From a checkpoint of a small transformer trained on Wikipedia: vocabulary 8192.
Each number is 128 + 24 x the weight over the matrix's rms, rounded and kept within 0 to 255. Layers, rows and columns count from 0. Numbers have three digits each.

# layer 14 attention output (transposed), 448x224, rms 0.0603, rows 28-31,60-63,92-95,124-127,155-159,187-191,219-223,251-255,283-287,315-319,347-351,379-383,411-415,443-447, columns 0-111
140141139077178141159130097118164132145132186180155128126128136116153135098113117094149127125098099131162144115113107155137133121124137129140156146144140156134139164069152145104149142126107108114061143114126121142127150112126142149152108084159160127176122103136094139163122115123121116140109138138136135145101165161115131172142117110140
135109146132139121131150127121099121131109132157118132113105159101122127109118119114160133102132151138144151137125143113093149113146146123150149137143120136144125122090125130134173141111161131134132079116136111152130158142155120114114100115143173120104129127138116142127097099129141112156133146120152146113109113134164123167139100124130
117120138138144142114146125125131130123124143116115136136109146102143100127140114143137155126135132126154111097096144116132151142106155182157106133127129132178119125106121118103182116119126134130140142149108108136139135129110133144120130143142085130139117140143160143115139144102149153161122122114146127133121150171138126128116114125132
120142127154090108096095161132070127134149099120102132148127140121079099139139124178124118142120165149118091141117170122139123157103119140096147143114111146120141109145119100135107089123155129122162146146094123114112122133152144102104124144092117131107133123128139136110157154115142101126171090122113127120170125133123114116096119149102
138177127134106141121163131151088160118110157151107146115130112132126135128143109081102116144127060119110159125125083166119136130114148143109174142133108143127161107130142108157112040146103163110122156131118117109082150094082134138117147139179127135196133088113137127145112143107087134123114135092126168131111132132085135142155125111125
094126163157098102114147135178097128127117094130101129162110122127114116165134127135120148107094103158129132131116126151121138106108123108133125142122124140153154120118129135147149086132151118169181068143126103144097135107116139098126137144115143130092119125145125168122108130153146121133109132126153127143107119122137155135134131152131
131123134140141165128126108135161111102154124126122115132112104148127132128153132120126141106139135082121113107122149088134135129140170135145091108109128129139124103104159110118169165162158153113169120126155158095142116108118125109152119129113154118101119147134132137146156112126137188136107118125140134134132162106125139148117122104068
177099108117153133132112129093142099146130103130157130149135118148130108083139130146156135112091178093139110156145140098100121131116128120132114110130125105114146137126123142122142162150174119097103142101146157129130141138175098104170128138120147127122139151160129133128144152101133124116145130118140130149115142115159133118113096143096
155178137171117085150092067098071168145141101108070149091162166132155105220067164106104111126132159062137135129108198139160112132115090121087140131134134151145125150139131083143141044142158167130155161178096177145144086121179104085139131101084089114087122090159174102089131049106154152091080128170118082158146159095088090127154120116109
130129124149098153127152120132126128107142161107170094171187112142093159114173134152136154113141073104096167076138154131114131150093156156134091109101074113097110116155155086133167148135167129158083143144145151135161122135128125149095110130134115160122085081105085149147102132117134165155157111165161155120122120154158120121056103172089
133128145111109105151052145132127129129135151112136159110105115121118100138096069127094119125109169163133119157125136085119097117175088130124117177114184165089112109131153195131121141152070152153146114182156108146115188119124123107150090140082133079145139085135160152104132122115114073114093109124175147136149146133143134121168102152194
132097163086163115149116088151192133138095136162143142126087128133132133098127123135140144131148164154146122149127124119082108117155121079108107128153137122141094132110110182136108177095122135171105150108119149085109143140129099169107095154144176138157101123085126124133095137133122136165166142106146126119109123121139119117131150132146
154116116167096105107157106090137094117104139204116098112147164140135164177167145108091108132124105128162123175117123130101195148151128122106102153155131088151176109078132117163119129099138125154154124137108191166142159136134121146149095098138159150102117147100093112089110095109083129178142123167104119118190148113068132153150112109128
202080120154204152101131095091127103154170146104212124119150126156075187048155138127124116151181125086122121164177059130107165110155124143151131156099126109074112124141124092093059106178139130115108141102142116164104150162106066154116143138098146121094125076168099115147120155087093157107160139126153128083097223081100126157123128097099
117135144100097111098141107133098117091125127059149138212147115127144126097092096108121139140106114168164147138169117120116156111074087108139169136106071130124139137118149183140092120155137145156110097163125062070136161095080168110165167101139091095098177131168139164080080203135136143186122120098138133128169064183106152080193109168096
106181101121101171167131134116151157192103162118061146126091118135096093141124155121150113090153102125163120100135137141102126126163065202147154095106121198103080114128156118134148132151134064151114136095145114121143095173215146114106081129161096152125203135093161108088144098143131127062139118199079144106097146142123057189108122105122
099106136138123118086129134143093123130157150137160106100127127119122136113139108160146113161101106163134129166107138146132145145157117120106124128153137128132151120103162107086098153103103109116115141140188158120128117110121135155167128127127133123115134139086109128114121123124133119124117114128127134118103129114135136134140124111131
145161119147155113146154129108158142139125070058107133135115122141109126134141143084113138098149148103149117089111133133129117117102184121179145115151102141151165144174141099102149094187194161167119145138145049120122113165135118095112112146110109153088138128135107141156097116127173106093109139156123084106161122146142092105089075158107
165180126150117129140124109128109157114140099121120130149148128149100160099152137122099151089159154133144142101151145131135119145125149143135141141150119145149143118098122093159166103124128105124131127134127133123149122138123123159151139179118137139122148131130154124113120121137132097119099137144075123118126143098141121126132095131122
123086135140168120081135144147129153121134153147123093140121135139111122144104129139153111148130137156096111118108140134178103140152114136127157132122120126142103130092146126120124143118133123130153105141143154135151096145134144088131111149111110162105132133134133146131115127120094145078144131149093176130119149111144086093133128155120
098121143136129106110177138122077107117120173153123098146146147096123138145096117168135133148123138144137129121122136117109127096088161099076138129111133117102101119134103145096122077138111132142120144129126129121133113086109111159122133112137111121144114121119120164119076144125133138128142113105153127152105151142135153141143106144108
144152129144173136125139121146124121114118132121180147089131150103122136091188136120086139135141091102135111163124106120169136138172134121157107109127163145130131114137169133108113177136127114138153098121134090097152133121107116141149120122100156085115137119094146147117157138123101115156124125118090162118128169116162143137100089160123
140144122108130134170123129104150129131124121100144094133148097121144130127148150153108153132118119107129122080142131132161115139097145123109134114167196101135137162143148113093124137131141155130110150129169129144146139149135090105122153140106141122084101125165136121163152104164173141115157156152161106138115115122157107099141128104137
145145164124133175124104154132126101109100152137150142128091097095150126115144113176083172160106103163116112103136121120134090157104090128134074117141161104104089155101122127170146202111116101108076131155150123166142142142112152093142128110087137168106116165132134112126141079123170137115139151145163135121098119144135080119136148119143
149095116103087109122107119137117157130092152133144121064129119121116133108147106128098125161123124137164138127139112157145129150111163133144148134141138118146124141129140128137150121141107142110123113127169139154132132123125119144105159129111124125128151162109130127127155165134111134157136140083134101115137109107129122129140164107125
129124168097148142121118138117161065113146150136124137132110121137093163109111106139134142118052133157175083159138092138107111142132114109110116145120139117118137144116106144139110132093082117116120153094136159126113123129115132125131156113147115110148163143087094093111132161112156125151136126159113172141130125095112144138141137113144
117132135130122124119147141111129125104106128140153125118140124142140120099144130145131164120142088096137131086132132107168116116168148103136118115162137126118103079106149117088137187088138149131164113113128115132136144139125118134124127160099091084141128135125131142134122088115133148139151149138128118121110172137161155137114114138143
129155140108136149165115149110117084120128159153167077117105128113134110113108139164105146155102113149138095157127091141147109134147100128094166140141171154108099138135145142103110136107121120124106099107152131134155162141139108138116128165122180093122089111156096138173145140153139131132176126143141114109074091154162130127154150157176
139137107134131133115129111091140129131124171151144143123092123145159107130110112149123134141119129159117117161135128075137113148143104129147161131130160132078152149148109149149147178109137119134131127092153154105172122125140131068137121147077155139129113143132113116124124141123128131153149121168115116146171125146141112116181134171131
132114109155103117097091116147119160162114120115110157063144117144126135120135118151160123133156129099138129120116133138129141117058133157131094117121116107158115149113108095119119132129097121099155167167077156136135139117126118151132122147160110165123133144114133131139130111147145132135136131120146093125111127124087146130117121119154
110119148122126125119121107135146159126160107136064146124157100137117149165105070103121099123151136131110162141139124132138147137128135170087103112132146128096121128095123170178122139149063167111156165152068129117156151106107124109128099122129093094160126135120132136108163077142124158108069104136145104136157101148105141157111129104122
152119138104105144141164101109110167124118096116102141094152148127109127110108160139115140125132122119139093113123125097154109109133173132119167100167122130144118131116153098090117076099117163127142112134119124121115125113138091151144160126136096098127164121132140115111101138161140112149124143111060086107117129117091180130128123134110
104149127129145144162109143104091135133149091076119116138129081147137133133104154157129162106127132130126098117125125093180084130140122149110087076103160128174140122121162106124111058128134133156108164118150105089151107156131108103128114163120105099098100105190139108142134112154142111101112127154109094112146108120172138104128123151139
079138128152133097158102100148093149126151135069098122141118088170141135129085203148122132114130106143148080106089134083123161103112118136115079116103109138174162110145127145158117126111083094170149096104108138110102098110126114134124135140159111144079146153162139138137109156160100126118098110158085099087159088137122139097081137166125
132143114111150129165130104133142133136146128144119132088146127132102124171116163162129104119116137085135118096105152109192133105126166152120157148146118114133107128142134090121113149133127169118117154129153126151145105148122106145090152145112137159106139140117118140123140145148134154116116143134118087138140147119087068147103109123105
138123140121113151136134116134127149114078154158137139113138164131122162126140105113151090133117109144108130152136097153088143136092155146130170168153134125100147149119139127143123190155126152107143144125151149144118136116132125191135180112124109149176160143093109122121131170111106142137121137086130144137124165136101134148167116096143
116137114138136145153147113137175131155148161128116093159147114133132127146137176152143110124142169106112143146106179105138099164148104105150107123119122152130137178163085130142160097164161108148094172108163112121089080127185138108133142129130127147119147138146129117148146144145113150097143158125112152119141116095097121103128103136110
129096140114123153092141096138111165117148154167106140146110115105157111169137114103118156091153128134111131141125181150127145116113144117132107172081158103124113110115103108143131136137140109159137126148068140153116137105126145105126076136110154094118146162179145147125127114117151126115130114128103103134117105140104134178152098120121
158076150141132163120099125085106150145170074144142114136109145101109169149119144157150128146146137115105147158153129152128122131168147184147161128127164066105096115115148136144146139103125129133168109168133124124125143157145131174144096153109170098087106105128147105109095112113157131157137086136132077102126149137099108119123125146087
122129134126111132118109149159142092126121163141146131132135160139102100133120107121114151115098131108137139131118094160125147131093082096142139128159075172158131133108130149133090124102140071171108083121153125129154137110141153098159128110128084145103121149137122095104107107136084138143133147093116159123143110097160126125147120133086
126156104143082093144132164142108153141102131090105117127122137108119123102115152149151146128100112164178101110119112140107122137128087152129109111161111167135144154149134150120152131101151086135103185160163148101142148137119128129131163150189097159140128166099136113115091126176143107098122148162134139105109116114108120122118130131132
095140140129136136124138111157091135114129148140104125097089152117158132139095125149091136113145129120129117101130193108161133154163147143133104160130113102113105104095138095115149184155125136105150098136146123148146127122056150174150082165138142134124124150076162139075080114114134144146142121120110132128113134087176107138127144136147
139115157148115115129095128133089143105131103120134124113110086098134169176143103144142125115071123132142099124147090145120120140129099121111123119164151109110128139153156116121126080099099131118118186151113125133121153116143091130143134140118146127122107141160129098133148098159152112123151162151176091158145096129125131111118148131137
090151161075132136112156132167159127098127140163085121126121137123157133108121138150134116124139128141103138112121102116159111136153147165120141135132136098128124166092133107119152160103117131115114128161133141151167130131100140141107107132120125132113119168123118130128150094118169153121112147131142111083131131156107095151150118106144
157158084154152109107091133120127138114114144144164138112104100114118143131138130111100126137082159130112114153156110153134128124148099130154117127144188132089120143149115137169142131132131108151110178141123155124110160133164150116096110118106145130147114119124111104129154129176125146104148154137153106143155136143147097137108097151127
113132143133109101126130118101138080138129154137144101125151155126124145126122118106126168100081157134143092143150136144127139111125096107106121140144178117117150150138115168130108140117124132124111148113166161114118115166136126147121141113157121139132114125103108111123131159106157137107153160124130160151101119116120129118147172104136
147130103162131123109172104107099137139155141166122163125076142150110156139108152113136110113130128115126119168148140108125131114140142153106109119131157097128131155080132120132143108102143163123123117113113177126116142165131106117130121158111139139134098152113124115160131139134133151116093118114091079104115167109137125140136110119082
113162163091147096088131146183104154134109136096121111168138142135112137096176164153115164119154124167138153095114126120146091104101158122126164139091101115179123120130083112125129170125107118142121110161113118123115124133115151129112101156142133137119195124128124178151092132122146137146089101130134181128094099135140144134092137101134
129148138142123110101139139100144115140179104132116126126136163139139136093112116118178098130104209105105189149114114116139119106125112121102109122158130125181119147152158147157130078138079072111075136086095155141135140129128099141104123112148121142121142096161186116095153114132110173176080133125114115097114133108109142114144143150149
139124137127139141158112119157087130137180113101089066119138116154116152100158147167140117136109105120130122125107108181145118162100137106166137151135135144158166152113114118140117149101093093114155080112131185118119088152150151130166134146134124150119159121129139102111120122157087144109093120168109160068085161111182145151089129117119
100122126157123119139072150131113137134125111102093149138104142106145133152098096147144087169073121135123136105122105156096112148081131112164153089147120155138168116115146132110146105125146139129142096125095105131155143077110165121133187106074113104101161133173158129095114143160106150124135139112112146128145161152144189124135114135170
153136157091125167149153111125111131156141156133108124085156140107136126102112141115090160104166082163148130113119136107141122090137137136111137156127117116152111150077169133112140170106110119083099101136113096130116152146099158136121114141109118101122118094149110138136071110126172152143116134129091090119109106180127115155113148093126
126140125094127138118133137133099144118108150155101165113154116121112130093109096094111114119168082137138154112135106110153131130097163126091122170119158160162134103107133132123124093157109138149128113123137095117131142130063133145111136156191125125193138119130135147139106127136135119111125132125109128109104115159118131156128102134155
116127123089132098140141117112160144115089138104102137103128161125125113107128127120113131114169143127117150123098125090159140083110165150129112168139107155153107114084129152115151177123133128129139102148118131111115131089114127098095112130136110134119127131109151135116134133165150162127115126109107114126161111122131117140136112124147
114080118085130175159150105110142121139131148138117121091135112108167135103141132113135147113117123097132138064114127109102121109127141121140107140155136123130138167113149090092136118130126142141139134123113098149129136147119125140110151111121151123101118124156113146151119101128186168125122119137133099127111160125116102144148134110125
140130154122112162109135136145152058096164136133192138143122072108160150165153107129157110146072115139130110138152080164097132159140050152130145108157192086082147203148151148172139153108136140079074166143105132156126130122162134109153159062104178112081123163179120070101202130152099149162135141134176149131112100190112122126133172106122
114105146120121146106109147132097142091133161110128130132178144111147134108117101152149129179137125111140135178116124154112171124158119140092166126140115136146148175121135112144142142091130142126155118139145168147145117138132136133152136123142142139124133125072099125100127153117101106152127131077105151142113129106127153115155144110136
125070093145167151117170123171128182122152111110096169136134116097146112130115112137124162137163084166140148101118115139141146104111134124140140118099124142137160145126139102139159102153133121154140117128069051101112133103117165095137116137151115084120141136149180165181128140130121132116108140110119082125110139172118155087099080107087
105152105172130110097161132156138150147133089161071138121145139131111117130098157126126096128142136123139132115139148131161155133152143107157149109145127114142155124104110100127125103132130148122191114165076117134138159149105132143162110151126139099126133154131153151149112115121121083082093136103111076130136121118129134128108092148111
136103137178151139122142142147154145134126127138110134137147142125138122137106121129097129104146138091106113163105122137179143136147140168116166140143152151127120117137147111124156157114136112131142158105081156126123102109139093116140128153136133129116099124112140091116145124082107141154115130164099138154105152101140095170143127131144
088178143135109106147120138121097149110096110164144117122144119160155130141152098145140094118130130132117106148139136135154128166127143101144119154106101119109130130115132131094100153154164150110146167147177143122143139082160139125128136127137148141149140132150126127107112115107145121120135116117140085123153179126166119133179126154159
130099123075177134158105142123117108146153143146119135124105141156064095120096127131094118141141119115140119139133105121149096105128155129209135117126116128112158111150102138113132156173161144141170132104136087193066168116185100082092156109119165114113111136120084130130114127114141140119155145104166143137109131105138075127076102219137
145113169105143135098122139143085123126090141150128150123091174107159140090122119126106117178134092129143106131137070128092137140116137149087177154179130107146137134105172132149100156126101186095112105138125187164095146109174172186133164064153126139128175105105119104136084165097117166168152109115143146143110116107118120151151126099100
157102132122073181144126148172154111139123188108206166145088120115142161111160114129076126162177081118143114150138102113106144138101109138074154109159130112078147134142131144130124148072051114123100115116157138134069122097102161133150170094143155124145113062122075182148137138112115149156142080101123159120080070110128100172131159094116
074112114142123128161130156113128112137130096102165140094147129142100116142145105138091089138143126156156115193125073111101123137187133104131130139105079110116134091151105093131117091117192084139162072138136143116132155116155126112127128199128140121122117115082072124143162140097145139150163107114139137116110119112101106110096134194155
102162112155129121159143126097130127156095086102128110135150134150101123130129095097129151060120154136109135150138174133121123128183120116152093098130122135150096112154118156099128094184159078140151134094165081129152143113114095133166082175136147159145108146125148158107109072135156090111113125144152107131143131148116129070143128136148
# layer 14 attention value, 32x224, rms 0.0584, rows 28-31, columns 0-111
120119113193075120111112154108140092095123172180106092107142121141131155166110125120154116123160125142108155130139119125166133129141131143169114135114132133145144127111136120142119121120108142099190122154143125140129179107108162161147139091128151115155091160087117087124124105097096144096153112136112146135121168118105137113181142101129
116070135098142157108120126134148125119102116145117128141152088120106147150130122115137103139106114150081143130139164117131139132087132125150121142127147114135125111136150129116128126132187126118144164149137082164122143158134161111112161120153110097154146113133116136106124158102133151125153141129175128200149161125139119143165094151152
135165151108121092110122110134120158104116131098131089134116129156160176072113137133129169142139158189116148116123118133109123119129129086178099115160124117163127135110128173131098132108121161143142085149119085059126154110069107170133133122149151132108092124107124159120116118116124093149124176107167145134112102138144159081161133133181
159145113095140132174165135148144125132185131123148119154104149132117136120148185129137147176155139125126094102116171084122155104152144138100153128123088075105161143161144136128154132143143077100129123103161090084133084115128164109129128152163077134155136080169153136140144123100147155126114160132114163154132085123127135171144132136077
# layer 14 MLP gate, 576x224, rms 0.0744, rows 0-18, columns 0-111
152137131126125136134053130115118149107134146139100113140114147117136137128096141130151103102078103122117148139131146151109127098107162119110118142150125124150103105115148124115148126138135145131199112152145141100129145156122134118127124139124121153117141116143146125125125137120139108128129167165132082138132153122124143098114134155118
135168134163148111182085102127133088112073137103155139106120128095125143188113101124122144158130135161097143121163115122133119122112156135105091141108135120121129141160094136116124122119128121117109117126128155127131142117139103146152093122146132130142099125072106083100119114138138162110121109087152165142140150142176124128112118110131
106098096133157113087075132118151099122149120151162089089129110112151140071145114074093150139138152100120162176200167117146150173145146154113089119117158147141082132168144098181146138177177111162157132097109134101154094098106134154143098213127127166146097122152136169125183131136182155096140139095127156143165073115135097111123130143134
147123130122136123152096119090150149155095104149159119134118124127114120117119151109114107110123143134108113125124128136085113133157158175115138146149123143141180141103141109088108129129170110145125154114102122116156119143156108112133105093104128063103159120165106152120130109123122152135134176136139108130179100116180099095119124107127
145130109132116119123136100171120163128105110142125151115148134087127126139121121131155110122134116180110096087117143167103125154140119124119159134155115115121118100155105108100120127127138141178140121144092080173137150122123071125140103140107140115144133119102105083101142142131139117132124124172146099168145119116103130133087148189101
143183132138119126133044111206132167112104095118129109101140151168105128129129124100131109134156171114144120146126125126127135141131115124139134116140138101150112140147134157150110099113138139144160123084077107140129146145092177170149104111099122125135140120112094141164124106103114071113111115147070132122127169116119108127126131138133
182132075090119131128129091131103130141127129126166141112165107111083120098144120081128107120129173136122145127140112093120109133114151107123155124158140091094113122133078103112102139102176102121170145123105137108158144136110140117134152144121102138137141181210165081122100123151142128128116153144140104121139175087078151093150115098159
114153081123108158131091132107132133124092156137113162122106120081143096174097155089142093143159142145105122123126163094091108121119102152104114166150112094121186129071126158144161119119143085142148122154114146123131145122172143097171122103149130116124156147081095129136112131131127138124087132148128097094100098157103130175150142148116
189097126124169183133127118139145122131138152154170144169152104130093142130118142144120107121147147106108159138108105105128118102143159139145149101157146153161102103108132100125135110126175095111128115100137137126104162123131135105083160119132120092142114125156112105134127155113120139145149183102139137107076137141097132118101136158144
154130118159109107108154117127155129146144150100126107096106143100135119105130153114113123141116118122113194168164081095114175138179103139132148112145142155117161150139124114143112150096121117128124128110157168125162093084091138127136148109080164141137107148084125075114142144146088134060128077126114121165167168111137103139151107145136
137143084154149109090137097111172130143136164145126166127118152109124170170124120143097115098099176108132166178120146129106148150128150133148129120135102090100120120131116137160116124102138170161142110093121131135120116165152091126115116125134114127130146161086140133117118144137138147068100134101116127110122136104144175103161132193057
129108121106132139094129119140085139141136116164075113116149166159140105155147169130154165129122192197151128128133114128091109113126140094147071163144106133149075115132118118116125131058134106137123163146085087113153166103117148127120129111132120139113121141132181143147133139159120140109128196110142136186153142085109140104123113092091
132161119156147129129145114168088126111116124152150130126097089153102139100163094109107124122130157077084128144095095149131083116175098145117155144087156155107108129103110117150161151122116097119113198134090141119132082127131220157096100145143121167152115129125134129126119117124114164123101144069181151130130128111133111130121082155125
157114064153125108140131142139128148117125122116099111167088123108079148135133110143080146096155155123093144148139095150191124149150139108157129128114110170152099086087144145118122133159110131110115114097174135126122121109146115115115114134165123106153134170141126094125152095135105122108125119115165144115120126112151141099153141131106
127158158156133115110035160153142169161114088170148125142100172126119145166138117122122175148115116105175177151140094122145127116125153113114144168169117128107138125125172138124131118124158087161166147125124117144091147117137166146101144123083143144128160127131145114172152119146154161158106161129125099129128110124124119111099110117142
157120091134159120079097127140153161132148107127159141151107101129136109128146106097155119150129145102154120129193115110089118170117147134139111144169129099126108099147138131167140159145125147110132127127128156136150141093147126139091113115105121119148165150100170111139132145154130136091100119148128134140171152095131131125096098140129
162130129108135119169097119115145125149069129120127140093121155136098141149098164111164143103146096137144132139145106142094164151122124116130096122115087118133083130179100146139141112100098138097115111116147180129105100079125080166101131107162154135133135107084126087118132121108133163140106105100148110154169117099121148137106132151103
148120135107134139160105084096150108110122088143149121147125109124141128122137136098162125131132113142119162170132108087130156142093064169123127109135141103117106142110159132119146132144166133146136118096137163133118067117085143109145170099097153127102146132172132131143156109122137141145098161100120146137109151167139112114135143158121
131093137128173122156093109151099100125157175099144151117126159098125131181117134160124135113173164126126127124109123096107110077140134148124131134117114153167120119140097075126103124109121146118162140120122143080137150159105147148156165118127150125087105157158160094130094131146105129129124181125167160143098150097133116123141113147119
# layer 14 MLP up, 576x224, rms 0.0707, rows 0-17, columns 0-111
121156137116107141127116125125120137140176104176125167093111138097176133148130143134121074133092099128094132155133138149133086102160141152118134173157118120125097095100144132119166152119105125145168144155127169119141132114126151107144110140117128113156103120096152162142135134138137119130118126152133094120132153134147097136105153176115
141118129151097112161125121092134100068144148131136148127111113106084152078115076112117119136146173108117138145116127098155116132081142164111138135143154138124113105140148144136159145118134166113161132136140161118166096114126111094137158072149143110140133109134158122122140144125109184124141134105108116112152136158137121131134140114160
137143113126159152095107146103089095124152110157108099097120118110148107120146107155130147144113109141117151147140098129123162120174160141082149097144092123125136080100150097148147155150139128141147084147124141150119132111112180162163111142131130140162162148151096121101143147149143128124145167129134142120099108140130103112167132123163
127108137104118135107135112134139105108077118121134165123123164114165151083164070131132137097087080112131120131127101111113148135131150142130202087128135115129118127134139190144168143139115097074109138146152148141129080126113147137128116108131152094123135114146110101161138161161101133153118126110146124101205132163146140148138095115111
113142097095120105141147116081144152110140164121118168141123104162095099139094155127139091156131103116132108097097105091154123124115122145100108112116164137175172131154106163099152121111128130128133094164148131148133070126148105124116125141158110111147122085140098099075127144127157124111131130091104151108123145129120130088192169114136
133152120110137109140063119158155134108185156088107121083177163151088087142118132096119126119089200127149123078162155102124141158130116114142125101135097111146096123162115144122099102161122151166165101112106152128126141130123124138149142163146122150146170150112111115128126127126118115130084102089089097134169150112097086131104128153175
084087126094123139185130169178131122173127128100122161110114076142104147143108124150148110142130141136108117122154134142140098152151129120157127107115093094152143102120150121140092121088141126118149144130170100091096164125133127123117123146102135139098123121126122178150136102123115084126167056145143137096150123133121114105110064142125
114115108074141135130128099130159136115137153145109144112100102082127082134138118157123124142132179160084115100121168121125123083101151107127081139157125137148193164116121150150151145108123123138104143180096159156113122129160115059139152106125101109101147135102151132098115105151136154135087085138088078130093097135104143145128112088065
090106154132110101089128086120108122104133059134080119129130120140162142116151140109135149122147101193167102057140143111117177147118097177136113128102163104135125117131137155138156128140119166102153131149127130117157131109145142115183136136153122096150164107123172163125125135102118099105132115170081124109127138150121136133102130141145
159125120152121037142128152101097085103129126133106151131143130133122140164147108096138129107133102098138140144111124090118132132150119182131207137169124105115114141124105142134093107111178169088117125136134127121142104106177079094138110119100128118128127095133107159128123163139118155126148115137148131146132123111142186163126117090090
118134136101128152115097116092127162111131154131143132157117113099120154136119137121125102144128130130115125183176104119132157133113133126130100151098139122106119103121119146098158124111128154168151106111180173126143133131145112109127140105125132139110165146176138169149166123104138157141144077100134128082137139136148159115128180157138
112136139150068118164117131054186120104114081119180125151083144139123106103103117117162143124097139124105166154147114116107150129059127132101133127132145066117152156140137155147121126124179123134142091102155182121117091109180145120124113133088095077132153110153158088121158106153125152180104152126098125115122114141188142115157154134172
105095135131142105103076104096118083187128148121187130092155122134134071153118160172159132103148103149173117090135118162121151091122143116133133115100121157163170092115119120121124124110158119125131096119126121163134093079181081148131193138113182121124106136137130155130129126126125150122087139105136085119141146108090139109093118136139
125128210168116124122086162115106096141142115101119123136133164151129142137097139127121173117106113098127139120163116109130143127126112129124110159118090141130100131139145155092127145151142142140172087112166140148140157136145137082132100149106133102153141121115118183092161162141119128129122111140120137137128136116158114125123150134185
106137101107120095130126114107161114107154107068134116121153140143136123148154149121157133095111192172113117093116129116095125163114109165127129126133095103125115117136100134130154115110134146133157092072129120111149088143140096109111135127133136123140115105121145149165134146139117141083093139078147133119147159120146165100112131148099
134086130106162086113111126113126071105146123138123137138127160145126173106169144136128124100123128119120150144105169135200152138162100102101117158155080186216091108163083179136109126057100152142126117117141086113106128088114123142128089132170160119118097134074145250174158136140117095174111128149114154102104109087093093096118117129101
115127098137142128180152157135112121124157156132114122128113141151126101124135155110114135117120142148121147111087109114138123116117123136124112132184165096195110169150107151139139114169136134109174127135155137125100148143127094135137164106131117128201118121098112103081129158134129127101118109117129162145157093121150117101119124122171
138102098106135160147093069138103127122138089175168128111113114123151138171137146129145134092146129123101147144120116135169110146116162142096156087113120143122127136117166148139102120159138146131152126123121155151126090130109162110131124115108149159139108150126096157139123105129109132174163143162121153124092102127097103105124141131147
# layer 14 MLP down (transposed), 576x224, rms 0.0695, rows 0-17, columns 0-111
110174139152128144105133125062098096113106123144135119133156114165093106128096121100155134121151135157143120130129119154111081134110130067155116115092137124149144114106120137094117049152118124111161181123149141131124157150128125125132150141099135130162157130154110108113152127125116117135153128152098152128164133106127105142127135080112
134142147120124117133068102099086132106112131143102107125112099168129142130113056137124084128138123124154176124134085144145099133124114120112119104146120120121101127109092111173161112098158143100115168142154160178143131134143109146112113167143110138128161141103131106143119131128173159155118118128120146123107157126092129085143137093152
118121084138114122139116162152124085104190130091131114134101068101144130144083149134116162148151164110169144184116150157183131143109099120120129173124178177104102116161113104101137068150114134148110145124143112098115124147075161118149120150064141083101101148126115122124102142105162087199106142159115092113111112151125093109162139114156
146129125197142090161129130147129142124141104112125156130109135084104128127088135152148136122151122147156112092123152129119124121167167117097148106150120120108150110180104108112149202150114132147106092135124145104133132139104131137082097112112130120140171131129106163118121163132126134146127157080142140088183126152150125092120170155133
130122128122130153115128092176134156125129114154120140122111119086171140151116128152136137125134166109152166130140163109108183140103099084109168125109133136141138100108137090117095106121144134142137127055135131122116125138131116199165144120105125145094123142089146102158098080127142094100101102164125125136131127158113122176127139090105
149105135130162119116181130108118111142177111162149147167115101124146157085147114098141119139100078141118118085120128167133110091111145139102119153134133102106142119101131153126133090134119122106093153153147098097092122145131123140112124122109144147153114117140126143131146155168150141155137163139168197091102126130142198111175129115110
100112122147123125155092179130110140137130103165113128088093113141110132131125130154151109123127108132139134132154106156128134137187130136160088120097107120140129107104140142145108084105106115146125121121173139119151156125124135154081074160121166172158111110065098134143186096127164111114156050119179145122113112139114126095111082134132
084109084108097130122089092110124080132114124130112117109113129105125106138108121103103145129139181168097120119121158155123126149157092134116126138150160064129147137090084150128176000121115110129086124146153146115105121131127156125161119136116125145093127142101083131133118116146135124111138130147122151121126123153078130158155113146166
108121128122133127122120139144131093129125101143100121101128118115106124106130104133136137155118093138129128104140118122121135161097106114173167102130142140132137160128148090112117216154078171151176123119095114129072118104112160115154144136144155126125120110121130144127137111113137111128102140112128106117130111108127114107142131126119
173085119164128082107114133074061161107133127185128132145108134123123128186098098101138156118085098100129130118145143123112132142161111215151190151137110145122117132094151162163142106071116160120121126138142115079152099162112066118156066138113125107161113118129087138100123130135144124129156105173144119100139135104166177156140109095085
137130120115120157123161129148112133087155120110152157131087139145091114108090131145144142146122134142115118127151131106151127143149120133104118094096143146141118128165189126133159082162139125140127122122123103147100162089116161118163122120089138062148156163100156151142142118115139129146116104092166176120166090150151107139137129178135
114153154143130099102145115153145095119110136133111117176118119145144119142109149124112138121153128179110176168153137104105170134130103139131190086114120085131103104146126162110125080145144133108165082107106140135137127138131126105114155069086123082112146161142151113124107116137095125097125179121120111134141097077205132110101130125097
124124164140097168140139132150135150114121131123160161162078142094184173129124146148102106138143161165121106118126124135158130164129142181141124105118162121158150091084130137089107132144122144108086102094135121087082135093129116124176147100140124106149134142151121149131166096173135156117175146131092157126170129098089100142125122134141
125133072141142106135128135142121125129126126130126131137148083085156112106137119124124083145118142101082173134107113113124122093122146111136088127147127115114146097111132122138117087158147122142105113129107106117117138084131174130106114102091162145124143100134135145130138131120164115134133138103169111131120116151090140106128124152079
113100155128108152126107073124187140167164164134117135096100141088163146090158131153102090119119125137111134091123118134136134132151145145110127109106101096167151136113143086086118114110131180135152172157118152084144149137111167158118087143208154121124131109195112117108128123151109108144110104173110155120120127133188145136126106097122
113068142135169082126143124106106048113140101154079169127157144133127147093199145120109093084107110151128165150101171134198151115194057127094068141126082196202068077175071169129120161057097163150111120106158099129119112080111117108149113131157189125145127124103150255173180108128110092210126103150104161106094117066090099066145110116107
098136149176147130097124139131150133133094119139124134118163137118123102124121104179142108134138141119154128184143161145153131128128110104110134125099119143045122117102119103114133092158136105107169124154129149111163131146117122120093119164104107096092124127112138144155172100115120163136113117162111117132056170121128106108125116140134
158106106083131130144105141137125100145165189151155116146128182138124160101112156129108116095156109127114104095150156133140107138152127115066137130134144116137127116149135136127091063118100138162116140149135120126147129146108147149129083121147168142141136129117103145123134126131120162138124096111095124116144129129128104124150130110148